Weights of a small transformer language model.
Size: 8 layers, width 96.
Architecture: rotary positions, no biases in attention or MLP, untied embeddings.
Each number is 128 + 24 x the weight over its row's rms, rounded and kept within 0 to 255. Layers, rows and columns count from 0. Numbers have three digits each. The size before them is the row's rms in percent of the matrix's.

# layer 3 MLP up, 384x96, rms 0.0668, rows 97-169, columns 0-95
119:144145134161167134146086107116142173126102118129142114123137122129131125141123134121170139126138156140092131106083161059160153118135144127162064130157134090152115094128089094150128110136134137124154101149145142141135132116102150127095159120126110105111079157130156096121124116133082180106
082:137114094155115133164142141153121127155165159150127093166118162117146108135171130127158107141130157128144123108118129142148138124132083150125098132136080145110097107112117101166126072152161142116107111165122141082138150124136149131173176110111162139094142106135101121111175121145142089083
111:146118100137126117165132070128074158154140143118142123121104106145130115092101168113108156090089183102130104126134150138140106127153168139139114131146177134127093130125125147125105113151142110137147116133135171104188149125121154130104126051100156117149119127104134127157093105119115129132
090:171136156134104129098134134101147104111127148146142116124087166102125113122114134171138101126112134110166145167125153086114144137073136150166142127121127104111127097085095136126091141151136165153143135108146111123098117143096153122125153136122163166103136098153162166117141061149170149138
024:156137138126155129125119110204165152142121118098118113137108145151100127113127172141156114118132111130118156113117115102088132120116167160122164125104113111109073125167106119141131102112091128104129120131155108166165168146062099153129137127129109103113156085149111153151161106111121109098
089:101110112135163100125115146161145157137166145154139134115135167109187147159194088136084086131096150122089133143137132116108116165089152147115172087167126124110101098119120141143115124153116143111133133149138151112123158101156160145106116103146081106124172124127107131121142134128111143138
114:130119142127126114126154126101149135140120154143133169140158123082121100103146117164156090176133097109099156143151182117174128160111126155118149134076141134107126113166137155162118135145131140105120083114148145066131118119116162120128118129131125145142125068119111106121132144057106139129
121:102123130087068121088122122135152114149134096094106075126142102133135149113142131168109085143085118153104120164173090095134133162127119140123139156140133149117090120125165114101150125122118084147153138173167137157115168099112092161140132129121130134130127106104119172139138107121094146125
025:137120149107108104124098135115164132119131140126133119134118115142151128165099136160139092140165155155080187166110142132121097129098147138148125086143134125105058114137120136144117114180127130093099118048108136112129131167160090118159104133153117107112121112093109138121157130120138128101
125:140146136135148158123091112144140125178147139090103125168106111144097147157125155132135133126132120148154117111158105132157099106127123145132122116165116119093172117094113140093115122130133149108105107100193172147170130103114115118132128117130134113079089129176128120158105068115152143174
092:145130155144118171142111155129154167090156123115143143131162159092113131152113089126126077126153139090128100123169180115133107165097147120163126117163098139094122120159123129133154118136087114132152122111101137106138143103158119140164116125127111119127131186132133151136136153104072083158
152:145128129114114134130129140101164098145101118135150108148120163116139089144151112171170096135141142125159109111167147106103143127136127087116099124137121096138148112114143153133110108183134144102128191153148144116153079080143148146159113154081102115109105142111099092110148095142086116100
057:136101166135115091106115124171125169111140125096162154161107134136158126121106094135103136112117126121073111163181113114139161081114100102132166127117130102141125095133121109137122142081133130154162138166116154101168109183124110133178143129135131122132131144116155101154120091104117161110
011:141109127110109114092111147134115178106099140148125121080147109118137095156177179118174158113111106162138111130107115133123133138114124175153098098120156144106091103109133136143124151101092140093108158118136126141138105103090103165124129118094085144109152124075072130132121137138099126121
114:105088122180117118127130090137119150165092140153096135108139156114135151136180157139104117121106125163099106142112145125153140153097103168157120143118092118139108153097102120137158103111157131119118123137093140135195141128114115117125109122090084120085126074083117137121147122167129109114
120:119121104101114146126135168092121163119091161097147080166091109100135100123141129126149152168131122127145125124114158179080136146141141120140108113120080143138161102125132110088105118132131126131142154133125161121162112150096171133062071136157104125111119132119117097136142141154106132091
095:159122120156118133102066124151126094115115106125104125110097138113115144163121151142130143126128162190155154156135132111097114115157136099112124127206153130107091147085067137096121142100123140120113112157128104140140124106109086162116116135124113132144112134151175136100139103118137105085
096:165133155102133152146155166111125168140129140203105101105127152131138161126132166142148115107117135109153188100137117130115128144128120134116147085138100109118149163131099101113122077132095107116101127155122153140158117113097123135136096156116120103092158128120141095161143147106184090131
127:168175152106145128109138123147122132156095139125130103130124199140089107127166122149129130122094107113157146098120164171131101125127149141114131101141135119105076136101179139121111105141105145142148114159174154132131120115115124119117124113122108099105109098150118067116151119078157120082
149:147118114114155133108122146060150116096092150141125127099091137120134108116121105142149199135096138088099109075146102135156125131111106126149115152147105119111151094153129112082119115129109123116132168107155130125121100067120094129157136134141130121094141103106079138111109118110079137124
103:159144118108170086120105146141107125104127127131123115144113158122116156137113101141133118104131102161130082098138170118137141148138143123101095166137137118069162127108074131117131139146180124139097117154140134112145126094144125126094112122171108152101161144161189143130186119129146119087
117:180155147095118125137118146132175130121136152088156164128101095118142158149134120121117128115108127088120142115096089085112110133082091129137090107156120122131094101153146094153140120114129106157105126072137114130092112132143072128078152127157152115116109124097117154164145102119106145116
133:129090134126169123093102110139087138158094125086108112122122131096087103134119140147168103131086147085123141094134143123107147182115168141106122159150109131125137113155132135153139111128158132113143149150112136142151138144089141139105175125122084134092156102140087078098121179125107142121
074:145158127105125128101165093131158120121132135136146125119173123140139135126132143146142118107093141141084124139140127141105111135123124074115131163121133108135074079138143130147124127127129134146137112174109166109140163172099145158141148149134071115121155140187145050141134158103125133172
131:126070111045149127102162187115123122126132110122125137131110135149143103147139137109115127105126114120143103155129150135141094119158159120126135138107160109087104149126116113159152129142135149135119113111123127133159126084179145182073125175139149155107131075095132127136114122144098143135
024:161099107107146131097127139132093143132118144118064129116146137126159159115143126156163132128129124106132122125124126141085115160123164134162174145119151153112109125156070097150082094114130153121095158147144165145158173119126115172135176152148148135147179124100160112148145134124150114127
124:174142132128156103144120127072122167108107125090115134114129135105173121142133140134125114149112119120129094153113099129152156112151160143101105122125140143115074167157097152124161200147153133160116144134109139153127177153151142139117148146115135075144098142162138145129186128113128130154
108:146130168134115145101114142111097122140128148151169135150115124166150149088129141126120132204144092121097167117089141147127113138107106130115140104134103122095136101120117127140168100134142094087146137145125121150169149137118090123167112144124141143087063142140151143151151095126137185147
011:168127148132154080111122118168098153132163153111081095141139099126117141150130145105144127104108131089165127149097125142097148156138152153181123112115143151139101133161087148133102078159100112114162143112147155158151122141088103161128144112144128151088122122140144108134139070129099118114
010:146123166116126128086107115147106136119181103090121168135115120167123097156134100113116115083100107140104123150116161134150134120147143142160076121159167151151098150120130143157131131133087144087128157178155153106149100116128105165129105132103092095070145142113135118141162143128137124148
036:172133129112112105113158128197136183131152085144129120114115135152115120097148137130118134093113099085079121128135145123113129097113150162174125098106161097180125099121117117127122099130105137114133100150155142118165133140111129144174116154115138116132150163129154141178147145105124095089
113:152117141158119121122141115128167073135089121087134149120081113119095146097133086116142095158153132099146158123153056138158144150094091138142145113138139126123135116114112120092149116123141100126103135144160083088101111127091115135147083120101147111091124161126134128126151120137162164107
035:133125105142122082123126106132084123131168159124069126119165122132124147154127124085116122145094146163145146156113132149098108111151133146142109133057143139093117101113078156100130103115116149105143117120104111126130157136112117134123123068107128135107131151128180113121186089120107160109
112:148134134146104108159087168141148106094101163102140143149113124138148127179146118096118177125139149112140112137115118091144098094150147096097144150139138140113169123128119132110142135090133138131169136083115113124154106139102145116121099132142130182164128158199158101130164116084120122124
132:146124179104129162108110181124138124147104136123125090122086121108127130104123150105143148153173118143116075134140176161147117166098125122145148106141107115115134120145121102108125124135133140090198114099121121214124113137128117145151120124131133153140158095135113112135153141127127075106
125:141141069105156118096081119130115111134103142147184161098113118126143124130114119119175099138117142090087170110135130116149142118102129141122132108143142087090176114145147085095129151126089091132132121102130147112100093099114151142095142175094131171117134160118113118154142142124112122125
093:157167129174131158165145142134164126165109177131119161104136127119102125191122086126130119129104104141109148114111150143125111124100111152106125115127086162105104149096102107113142154199125113122112148133143167119139162113154131174155137133115142152151081101109127131125136173143109140117
095:106154098136120137125130103107129128166123133106091159135114150142120105123143167136089124123100129133126152112145133056168088150147154196120153110160128092136146099138100129184151108115133146121138139090122139140131130129105152136105091112124161112105162118157134089083151123178124119145
060:156119144139126129121157093133182132102170130131164111125104138160142097130144136121151123109141154144161131080103119097121117140137081121125111135115122113088108138159137120175152126123066126144094173109160152092163099117158090112171151140111118171121159128096135126106137165131111140103
112:166107130100156100109130164133108147086086115110125109162114172105113146084100112114166081123141137162125134129154127140107147165176122173159140113168121145153091115122100101106157150133109156095148087145084166134125106118121104152133115106151139105118112167109115149114114132121130123148
103:144111115127104146128117123145119135120123115141125110178087115103129116147109117089117149167124145109108137139143140139167099092146137079137137104131148160117134120099117067126113124130098134138106112124132114150139083097104087086145126086179121148118110154164169100112158148069119155086
093:152137144171139120131114119096088109134120158147120151113136111115142116116101118154131107146103167125077127115104105124098111141144129163134147122112170120092123146139152100160135130144112056175171121109110068127129162109105094123107105163130125115116176168149123124149145101120162161142
125:116121136102162129154137111135144120148126148114164131147113150166151124089120077124154110151154158133095122128128128127120103125132146154084148143187145107111141131114120100086096096157085128074158143159147104100167122144107138131133111176101133154137107137102153159107126163130146076155
121:155122162101124113137136120136155153123118111115129134134110114143136107115139145188078122101126126134146149129114159133059096122139182120116134128168093103125148136159137113121144128184125118118138134166130126120110165132127173083144126154093172164086110129147170135164092112143128108098
018:160100137117114135110130107143138135151124121105080129137132135139140136152160158137157156119148111100126171164120115156112135079109179130159175109116162110112109100172111066113115137092146142105120144143084135122151149145124114152155119133148092133165148107144141133159180091128114085132
105:156136124141126159083145116111099113127111129113136121109117199121141106146131137106176118138121155173126152113164100129074148158137142176141135082120139123138106121114154083167150103073098128151136110091105130107120094093127128181112147140132145134125131147158154147110151131159131122140
108:161120156138090133132138126089176132174105147150087108106113112140117157112133093143118166137132141174120139166143087136130153137114114148141128095101155144089149104106093171127159090134131169141157102078106158126103144117133135118120171167137148099118085136124132153107167122119133131137
101:126114103107103128154102164165114163173098113110122133129117158134138120155156120152125127127142124098151070136085100132120109113114140127067161123161133110085104147086125105137163136092129156109118125134132179104154133135133088153129160165137136143095084133103079118122163118141110132139
086:102128122101135139146128097133176107136131147115084149127130173146159106123148116135137119145159141112122165156093141105117120124169145133113109091078125116043126152097140089143123113126074159131116138106096122153141074121111122138141115122128186125151149144110115095142148113113123106105
107:146138127131105112102132141137130081147121124106104143144183089145112146108121113171110104131153124131132124118126120123114065118138136124145094071142113135100138096081137138105120125177095169129148121109170138103130155102165098130126066144133104162139122103076124109158148132097107136120
109:107186121137121109103130125095140093147084129128141119110148148079130128158111140180155131103120121127092154177145125136117120162104162130115137130125123129113129166117101156091066122111136172132156149102130131125137120113123138135122083132140101127088129167129098125178104084106117173115
121:126132137108129121115158113104185164090131095111100089095114136078123119164115115110136169105114095100104125131143132143161139111102123115094164103141123130141133094165142182179131087124139136130129132109106130123119072124130065166146123123132145123124108116148130130136134141104126074159
100:132118123151145094075109121114134158091178170129119130131092103120098110139174125146131127115146086141089132126121131147118118135151142125188128159127132167125129147122167129125120106101138142128116134124175134134136161068141176125144142160139179116104152125128110153175145088091119123152
008:140150116091140116094109127130100120150139172107094153134116147177086149151125150138131172148130124178112128157146091128104116104127130149100156140115115111148122113151103104105138163089156146141156127166102168151114179155095116172105131088136163093151130129147152123149117094126130119156
108:138106132132098124120149121103166126133134126074098125154153134115164162108147169093142108111139132108089100113093108125166135170140064124148109144152154138118099159165109109135091173116138126099153128139141105168152124083126112107132094143102126151160124167135099136123173144103119126143
029:142110140138111164132147162086119104117103133094102154119163136169112154119161146091111102116122140126130159124105153145141112141079150139132156156185123124144120134134112128161145136122070140145117176180148172127149154116121145138134088125099090166121108122140120128110184155101152119128
119:143130157109155157119112088126115105131115135186160098095109121113161132122140110136177137137157134114145151113116136081099148098158121159165114159107160107121108102069112127150173133126115136095132141101167142088115114133119138126127138092112162123146136138126172135078131142144093121083
073:152153132088139104105153129136155143121106113108117128099113149177124144169163141127126129145122109119151169108091157153111100157082141171107130119166146094166096168108101113099088177121151142086140151164180130110130131163118133146126123111152170118145135129143113118124130125145128085116
125:089133144130128083111173169123152171161103119140078157146110100144105125156137124109154167089124144126146138159106092125113092093096089138132106142137147134093134140140098145147106087154143104133139133130127148130154123152136111137141145125101065180156140107135153144160115114130107166129
138:154116149140144108117122136125147123138119117138130106084093082154088115102135101105135143121123137171124123126146102118110142138108172123140102132177106078122149099102142103141161123103115123111148123139101151121168126145143156157107157117059120157066146106129140139150171146168096137163
013:145127193124174135143149164135139149111152125130118131141107119148122092149118114173162131169112161151161153167112092117123155120115112152163128114154152158125104090123139124163101139162119164103126115088159126149101113182093119123116103145119143107089123124117134081126173099116124113126
143:143139085102122136128079169112149112097083162089137140105120102133132132130128130129130162132118175123111137108154142120146153168138159118153116105124131180099148103135115149084158143117132131071138120120114109131075111122095132122088127086107131181150168118097133125112135097159103144138
107:150123155154156108132111137127152136062123118119082134122144117105079139149138126141112107114121161121131165141091119135127147145186139132105104115158116112143088123089099180172127105153117102091089166115161133155163130121100104123134132134110109117129157152136106092140121184124109146111
126:087154127119158101112113103130093150190122155129168104121127125108124116174128123145095108145160162156124149133157107083135104102108165146142147138160148142125118096149103189119106094111095126149095130093086150179126096130142114160140172132121153141148129118142134138141119132132111107143
070:156115110117123160129142087109098117141098098112113042122115100129147102141098143090135148139105144119159127153117086144117165138158130138086127121117135163105135121103110145125146153112163110157139148135116110142091112116104133154164145151148148148096146135126157103175150094082167135102
126:139146114101095158080132136151142141110101157108136147131124162090164151157093135103145129144125145067147124125123170129162149147128161133113127116146105139146098136140113140110112156098111135133142143150101147125127080114131107170113105180110092113118083100092124086134161108135161080112
030:129098132118152117109141124126099127105127127106106150150093148123136128084194121129172135134145141094108155153074120123101134099124113164135169129142165129110133131142152116110128096127062156142135159169123116164124135146117121157131105126136123146148177153074147141136163101114135159078
127:156171119120120108105122118104139131122107168142136114099108160113132091121089121154110131126102132119136137125132138148135144103062140149118169090087139114145101101162131128136183083136106133101154129115094119083115134113144089143147185114182094105129117121117113147130097109085105135142
095:127153111128097061136109136115142127137147165078081177130106111117157148140168107102137190151103106155139114131115077144124096151162085148118140116137119118116103103112127160142116126131157111171148133125146112153140153118106107153133138126089160125127133130118108115111179127097122164120
114:115137134160102132140054167111163120137140122124139114108086069187131139117104112141132118131130115104125136165095154119144107141125105149135139120140148106111150124074093148132159127158138108154137160087138143118143169125095128109136103165170123148127146112097126144110163156112102147087
041:144103165104132141117124146144097140158163124108133140152116094168135132147122110139135148141125152134119137188081127107103146123105105155129159092129183105097146147165129101149146150118148117079174128116135168158089136148115146154124072111111123102108173146124108103108154117138139158102
029:141105130123167122143122129147153159124102154138148143132079106176156155186127123104095122113134118095103150171149168141090124129121137149093160118136111136110082141121148133128138132139198135110131147120150134142179111104102110141149186130119122114107189123130120159122134145117144108155
124:156093124173164158121123152154111126112114095115108115109108153108113117166143110148082107128118132106108107134115121105114103135116146149133111188154078112106074116128102091139152137101144090150119138108110169169191126114114097151121150143112125171132136122132127137101096110135167110126
# layer 3 MLP down (transposed), 384x96, rms 0.0311, rows 97-168, columns 0-95
117:118119118124135152129168120088132101098094098134118165127110119122107130113155167137108149158100122112136142144110101101174156114130117100141103169110149130136156098120103141141132081150159135139120129130095137111133175118147099102096101067150150073117119154145105111088154149137164133175
087:077143097116129119140142122130112135139157114127108143088117117167126127108122112177102116114131148149139090115122124107114137124129109122139108108137146154109090134162151097097141097130120110205106155084068136142092160139112114132124111151172104143133121077106176116096140123141140149168
112:166131143141108124113156183104121094132139143148107128093126172124138144163121068148134117152155095177121145111151095128111133145130132115094132101115104141135139132110101102115154115109136176141122156115131060127090144112124146127112137178108096158098094110148104103137168146117142154103
094:142176097133126099122156128167154119163105140140132105140139138130114125137149180120133122079152152109111104122137147121125122139125120139092083106121123151114152154141114094084140107108130124116174128141078131138118128186143150136099147125181154102172134158129158143155122138062118126166
027:114119130109107110136117142078119084121111090158111112107146134149134148143097101110128118124101138104108078127141096141145186115153072094155126141131124123138185135128136142111117131128152128179150102098119110136117116124191171078138136139130141132188105146113124136114126166153117113124
093:101133157132141105130083074097167127131134104110103098118112126137121122106122101135099127136198129145118134085114170134139098150160100112158127170151133114104131131126136132107139163181138140113132166142124119125115132142170174092135132133077141141133142097118129154149106095099138113181
123:180147126102098128129101112129123154132141134131106104110101163098118118109145140099102093147120146134164137101116108090160187129111120103120100165136100097128161141162151088160151120119157128104123113129107156097116139106156141119144149156101135157088152139105137155127104109201167125127
130:102155128173140160137123160141104097118121146157124149117173162174089166164107137129126119131171120048169129097094175102107141104157143120138157097135116116124181153126094139136137129111115125132114137131080139120125150145141156110143123116147120102173133140153125144123139119116156111132
026:100112161139096149133062123133131101138137131101171130109119133176117103106114137163107094131093126096140082116118106129123133125115093091108126140132149117142141142132140119108124109132192074157149082120144132153118140135151180081140118107133148097115130080127110125101109154158121160135
117:112142126088135126090137093111135126100173111135171120144124130102110155123130070106145110141126115105114172116081133116119138130153081143072084102143119120167085146090144146177154094099148127122146123170133141108141099113142151123130149142113171151112168097127134147110131131134140112114
094:130142109171079124113120088133156084168133126191166149097130111102160145094123113110088126102152169170171143158157134123141105134168103115101134176111145135105125120133121080132122115147146138146142114115160134109111120103127135114088149121097136132109133145144145178124100114119147147119
148:102112170126098105111105135142144145158113127139110177180136108087114099137101131122142127150146113163130122132102152133086131145110089061142123092103126154154151154117123125143102107105157126120121144106140109143144098087135128140111158112109109126175123171098128119082131094153125176095
053:117099150121108128142120126101100080139113104122102127146131111118113127122151133113117158105120132137130127143038165133123127124160139130136131130123126169087100131135158135114141106153102163130111150114117208143113118061134097076107134138120105169166116107131129144125126149115151109171
014:095123129117109180151150138101140074126169100147116132164125146124143107095080124128089085113131127120129103125140124112140132101150098077071122147134095110106169142135149105132135109139126116161139107121099085119111123177155126084133120115149161112189106147140108126115107136130115149151
119:106166143184148140125112153126125108133204112111174127169133123120081123131146129076141109134131167105123162102112120152133102102134114152162134142144118131127132147139132136160137130152142115149141164124146084095138139168090103102163161145150097119130158150141135109109154167130146165153
116:072136160128113153143131117193099095160157136075111103165157121110149158137135154142094146142135108101121157135109139189146163154116127113166177104128109154112122120147146131104139156159133126172128129155125113122113136121179125131143118119155148135138154146091121153126112142083141112143
096:098154149072134157149128112115106132135087141148139111125139142123137100101130106147122142146098143117108145120129125114151099147124149075098153165078101135121145106168141100120130169096135141150153145095111112113144136109156135129145078161124129181115083104072102119113102144098104093136
104:127139124142117109081166151132114104130141091155107111111129153154130126123124152130131126085094168132091105097120135073166116158147096088126121164123105155134117110128159138145117108149139172137117083143125141090122147137156126136150154132132097128137141131128061162079158144136120140185
127:100125179121113127172136147135102107149127107114122105140175153145109119151099177076133165120111131136104108120109089109162128184132154134111129120172131152124160134094118141103112143096089107163096134141111107122122122158110147137156111067165139141123124125092156089141149120120099135121
155:160120139101148130126120141069149082098161142124137149099104127105148119149110121144085151147143128098095110085155164168165126074059126103140104114118135148116154154118121150099113128124085162147132148082113128120129126125130124120130150142127115150099093121124091107153142131128149088100
109:128142100088124107114146115126149136129174118151134094116096126108082111125139100155101111123099138116114121129135133091144144125116172134109143166108142132105133089165128109103147123154142062143144122122123124103109204134174147133162085141111149147135137113073103124115147127082119129164
117:034129110119105158128092129151134135131137129141146135113144144131106135120115097168152168136105102156138169116134125152065092168130109123125132097116134127144154132142171107141134084098108124147108140155140117132134133123098107159128159117143094138134130143130099138071121168136167140164
139:105125114103098176128118106109145142090112137141137123121122151096157093146118110179133099143165113097127149142124139108119111075108084119147127092069141190145113157137136133149130117123127150142157122065128132130107153147158099116105128154155112116130123145079105121135116102112115160090
074:149123148159140099124097143110102117153118092112139140135148121095166129116101106082139136196132126121146168142070137128168122121129120158150172116116143105152142134125117143083154144142136116113132120124077096156109098091169119148128072112113119161130089142123110131099160129142110116097
120:149132112129137135121116157120098151085095181083142104105128135089147106139133157114120114120095108114138136125111157118129094135129120127116108103149124114138156114086152159155096171165093144128137127121099090137110131146149176079127149149150135142126103189088104126114117186132165116103
028:112117137133139110138140106119156102115112114126149134120110154143112117138113107127108108132109121160128114131157083094160125123153117099130102159124129062160156146138140144099144164145150109179152087082094097109117101130147148075144119117133087100163086105163104122133103154174135141163
118:137131104118103121132127137116117155100112096153161146151166131122131156155131147158127142136131126109138147146125133110114080054155138104093114105133123125161196059139122137113135141155145116111133093149121179102146115133149138140117161132101129164090109088148127156131162147108153145164
111:120166121122137170140145125101073117124114117134122121099132131091136128132122149140105095124129108070132133134172131129139149132137128062081088122122201100136185148111090116128112111140120155152139125160160082131123119123129127141115110129145136076129152144119128111111132176140132101090
015:109129099127110162120145119094142098121110133158138100120123176141143150087111113127103112137116083170124096096139104106171136121163091085115162156129106119147155124140143111125142139108179095165135103123078122115091106132188137069113140157129147123138115132120108142126156163127141148141
011:125124141168123121142151111100133126117107101141145124169142134117148152093113123169129149140101141136109075122149158134163057109115114120101136150134105100142150084123134113161143143124154079163108118134082131103081135148151128088157125120147175155182133130136100117129091109132107155131
035:134109130112119120110114153100133088126112078147122104162126157088131179118098105128138144102135144135123114121130101121171136105137100108120128124134081132127106109163151167120143114139119115179099118104137153114075132108157109086157122094094142143166093073109107107112095168123134153153
104:105125139161114144122089140121114173125117130105175130091147125116110115137148143145135142116101109166123144120104116097094134161152160133139106113197148118126137082124109168161101120116080176142135148134099106129132111138119149103110160094158130110077105155133098142126101105152175143109
036:103114080103118151112097113126141117120139159137112129102092131122126087082126102125106118118111095162134107068115134115126126130168080096134142133126115115128099102139144110123156108107192127147118118116139129119067138124183158100096112160107109136156128130114136158118148135162167174134
116:133150148121121101137134119104165109127150060151128119101139131075118127108161113165167133109109087089102132097113132131100096143119126115151135164144094107128141115149135121114110096127114122089152193125154114142128143108092144170129108133099123173129161126093127077142136141097159108134
135:108126138081132144098110101155111142153119146109128095157108145126104112153089136111106120125102155134120159145098117172072160159133171131095114111132140100121122121122118143110115133101145142135117093181122125116113116139141120147087184129135126118170084114107122082162139109156112159072
134:164118120132120166112157117119081175123154133128141104164139087142110102126097126144118155165099130130098102111159102162173134089139085145116142108149124130125168084147143107099123140130096111177136136147112145108151116147132122123108162180115114107109147166101130060133145118120119123132
091:125126113106115116142154128167134141073145153132110127121133129163170139101154123159117160115137119164149136142097178121146108109127079115148134145096156136133118081090132107186099114138122136119179133121131133136151140120115137102157122159116128124103094171128142150188104137138094087168
117:107111117159112163115179157131098154094175090146145125134049169134118111093137098111115083087118136096139111145134156110164111156119094066135116135120118124130129158154146115116146134141125093134124134143136103138145147104135114113126114157120114120111138134076107113130116131112103173152
055:117118094077117141116154140146097088146153132111122154123141131110152124106091170122124123124111127135139073141101158149115154053145132103132142141108141168111124126167132132112128117144153080147173144133112098150081093161129111151143148083127122078138124153145117119156126140131102108094
124:098111104117154135152140136145140101147138095134152121106116102150091084136137074139127090105147111117149166134152143127122118138090133108114161142102098152137143133123162123115143123152124161129124101139123118134151138116142158171180152109076124046157149123159093149158121099106142095132
102:137148134128161058129133135134170132096137143137152120088143136120100168108146156126107124080107133154164122128127101146125122158126120112126101152148132062144102133102143122127123162135110119164162171096131161140149175103104164111166102138099086156133145129099145166134121101121132153128
089:123104131110127158106063126162096154095122107149155128169145155145105125152118144132133122169114122129183160136144105130172124118082115090111114110137087107138088103151081153119122104122154136111147117105136134118104102125131122117118132108163067124128142120123115137093112160131062126121
122:167169118094124130058123125166106122138118105137132137124132165098150108139137123138136099115117124107116108134138089145176143130086103133109104138101090133137140122104105152150169129158158143104119114151148134113127164090157161137103167088148184125141137123170121153163152170121131154129
121:140113129121168115135138137126121139122138122115115148090104135119114098124096121086160153191143106072111077098116105129182141122144127100130118116092168142116079162089120157102133135119118132160106128111123082123146116135155137139073110056130122117095121140123142147112156136127137130118
020:097102131102155123173109114097121093108140134130151119121108120140119124076103111121121113142094135125100082115110134093159125131171083093112102169125102123125133147124139192151126102141153102188161103117126131143136125125148156079146150138138156125155116131136118129146115178181146151131
105:113144120121104095108130126153122145099143116129136140163113153141111106094125117134137133166144124127139140114105126091113182161124112131088118104093123160146150115130136087113116129109118093106161108164098156119090125094076127142120124107134111108204135151172104182099148138168161134147
106:148159150126116147143179106154184124121151110127121111109104088113109102145109103117090158122135111139121135168118179169143165100111100135102146085139123157140106110112140120133139155128126146138147122086107135105098145160134107106080160136138144090140129109106108140081132086110159139170
102:143120100162113138143113130108096138116083090145101119148086126119167113092087129123119151136148117134102127110142135116099152183130110147110144174138091105108100102150131181145114151167129108121100118166141133161107193150160139108172102106131119090131121149093135120104111139142120140111
095:125106112119142132156106139099179067114137096163138088143117128098094153084107139160102108127120124133143125137108141105171118097139132091114131123121082123113136086104133150177154117141135160102163113118137114082118130133137156140117131121116150133131149110098083163124121095174080101133
107:133118103107127109145145136130130137124108133118150108118118153104119126114102150107105093149075128128112143146105096141123144142160088152123125140147109150159102166167126106186123122101153124154096135174135084152077113125129113111097112132144194134148173086104101088134126168132166120137
105:155155111145139132116143136095126105133109115095110094175165166114136148133117157185132115100110106097117085123143138119124154145144099091123136151187125145108096140149138107131132118104116071124141176133134082156150137138114109138106109088190140126147123115110092096144102107121133137153
119:139152123117124144146118085183152161132161126125145159095122159140128123096130156125120139106120102132122158102152099077124170127191104106119129117135112122132062168135117135132194113120111116129165121113144151105122122134142162108158112105138118090163130120113133136154108127103184115148
101:121129149080141140124101172105115142133137105137131131129141117074112130134144105134089086132081119113163147093148143131136153142169123101111161146130130123168118113115171157106118126109199113105140132119120168146181119179133126141111151111125145127126131068143118153135130152174105118145
008:094129110111149095149157107077158122092117133123148114098107122128116070167131108092132118137121146149136114095101179097159122127085115123116114147123153151113132129124142153130127128135121111110106169106114137099134087059151129094166163155115076164153129098146139126132149146146156124120
102:113120119179111090124128108168110162135118113132130124128109113128107116138167113132074140146144104155162134123155126130113179158133156147107157125109126157118119101131191169088125102074124135121158147114128139114122158144122139157134112120164094092105151122086120161175119149167111150143
030:080130149120134102100102109136128149135165130160159170172112116110161104096107113147119144157109138122123117138182150126130141108167116118147133146120158165169135129130183146147151120155143163111152096139149103098109129124162119084158100093154153131137156145126139123152082108166101133103
122:164096122168131094120143122091123116118129115134126126154141116090129154111109114126095154144144129145098105110137171096137151131139148140103132102120130141088172104139157143111139092082153154099137151128075110122117108154161133156114178083114175138186142114138142116135100160111090111153
071:073145132094150160121098112069122071157129106107159127152132141105160134156115148137096144092101149146119121107146126087153155135139114101166129141130135156137175134130099145145149167134090130165110086121118138080130140109136127098149160133119139111163125119141109113122146112135183146105
123:118118138121087122110121095120114116139082163162153145139133125060116132105162121170097101094138146123156135110114146106129091123186153106134141130116130144141117149115143131128156114094104133161098130106081153138073079095126148115145123160146130126121117115145105186102146119165140121148
148:171072124097118126178124127151113138093111119121090170136140126212109164108123132124143116112154103158160131138136133112110179142153159122113166171119143167149132109147170139114135132157132155099123151109137159142146138109127100108117121133107103132137142093143158090122117114116156117106
016:084168096101077164106118114106112114113093126142178118116159134181146132116124130164058093098126105115115063100141145094142099128126107144125121118108120125110131150155126127126104100117150099126130118144064148127126124114167140112142113124147130154138122113108092123109120122172119136141
144:145113126103159135058112094112108138127109126169123135096146139109157144186113123100179158108128121130127126120082148104113117132096096133138147110111125145116118128115135143179105118138138175118126127085110132143105143085161130091134124090140138169117104129171165118155107094124155101102
113:134140129135069176137073128104120154116133141136117169143165171133100169096120174140153163153132099086062112127143150119145133090124122179109159119102134124114107130133095128130139160074129126099145133137100149126129130144146098111122146115135146151152130136143113096136128123094142101105
130:127144144133126114091123101116144126144124156103117179157127136153139142172138143104136099163167106123087123140155075115146163095095142147123129113133167125139088106121122143079132114116098153150156107109113086170094141140135129127131126104096170135105122170121140129131143186156083103123
072:115116128186084154077124132115118097131140145114166157113158144136173116170134116122107124129148152129128121103126132167153118083160102112161148152102146119147134136111086104109130149159174107141133117149131140114097066145157144100161162144064133133119114147112131133140146114159127135146
141:115153150118134168145138115114109109083129110114107131083145104144136100121150184126120138163127099149130105138172120118121153109142131103144115113126154163176072150104122184134129143128149130142111162160129105092117108122135147138116174129164146168078102124123173117116117128091087130117
031:082140131144123104138104102105115108141161139154153129156109137124114119080112130124087112112147132134134096085134139127140149107212091073114124118108127144135135161126134155147144132133153162136139100126130092136140102160162136107171133135163125139164114104152075105113093160156110159139
133:146142105141163107140127065161149154132170183120145143146139144104137139068155125138141119107141107114146145146150107141145130103133148141075105122148114113141087096123174145148111109086137162184177119097140153116155120146112157134127143109117107132119115107133139120156080162135132133144
083:118165128139122175145126121204122117107132116119153089065121121127125118105111111091114172121121123144128152113122105124099163120113105128122125148157096125137176112089122120125159156123161108124125125123120116088127187137129149138159132117154094109170142145146132175139115119174164113157
113:134153159152119151113091107117178124137085106111108150131147151118167079118117147124152124128107164131082145103127099091146158080141194147118128142141095138138106110175107134145117136115136110116124122146133146142076141142146099148161116123118164082134167119108145107118173120135156129136
043:081134133107085103130105076085135143125111120155139112124130116145164115107098134145091116122124152119096050122130135121158095127134135106127081122141087133102128115138148108134117096077112138116097134115107143108107123131150165137173133152138151146158094095121061116139096111117139120130
031:104109122160115164156086105071139097123101143176127153106164184097110137114129101145111138092081138105132101109136095103175117169114082125148123128111081108126157122136111139128127137141141116126137114135121113141126158104162117094147120123151155150170131116120141097107097161135102103138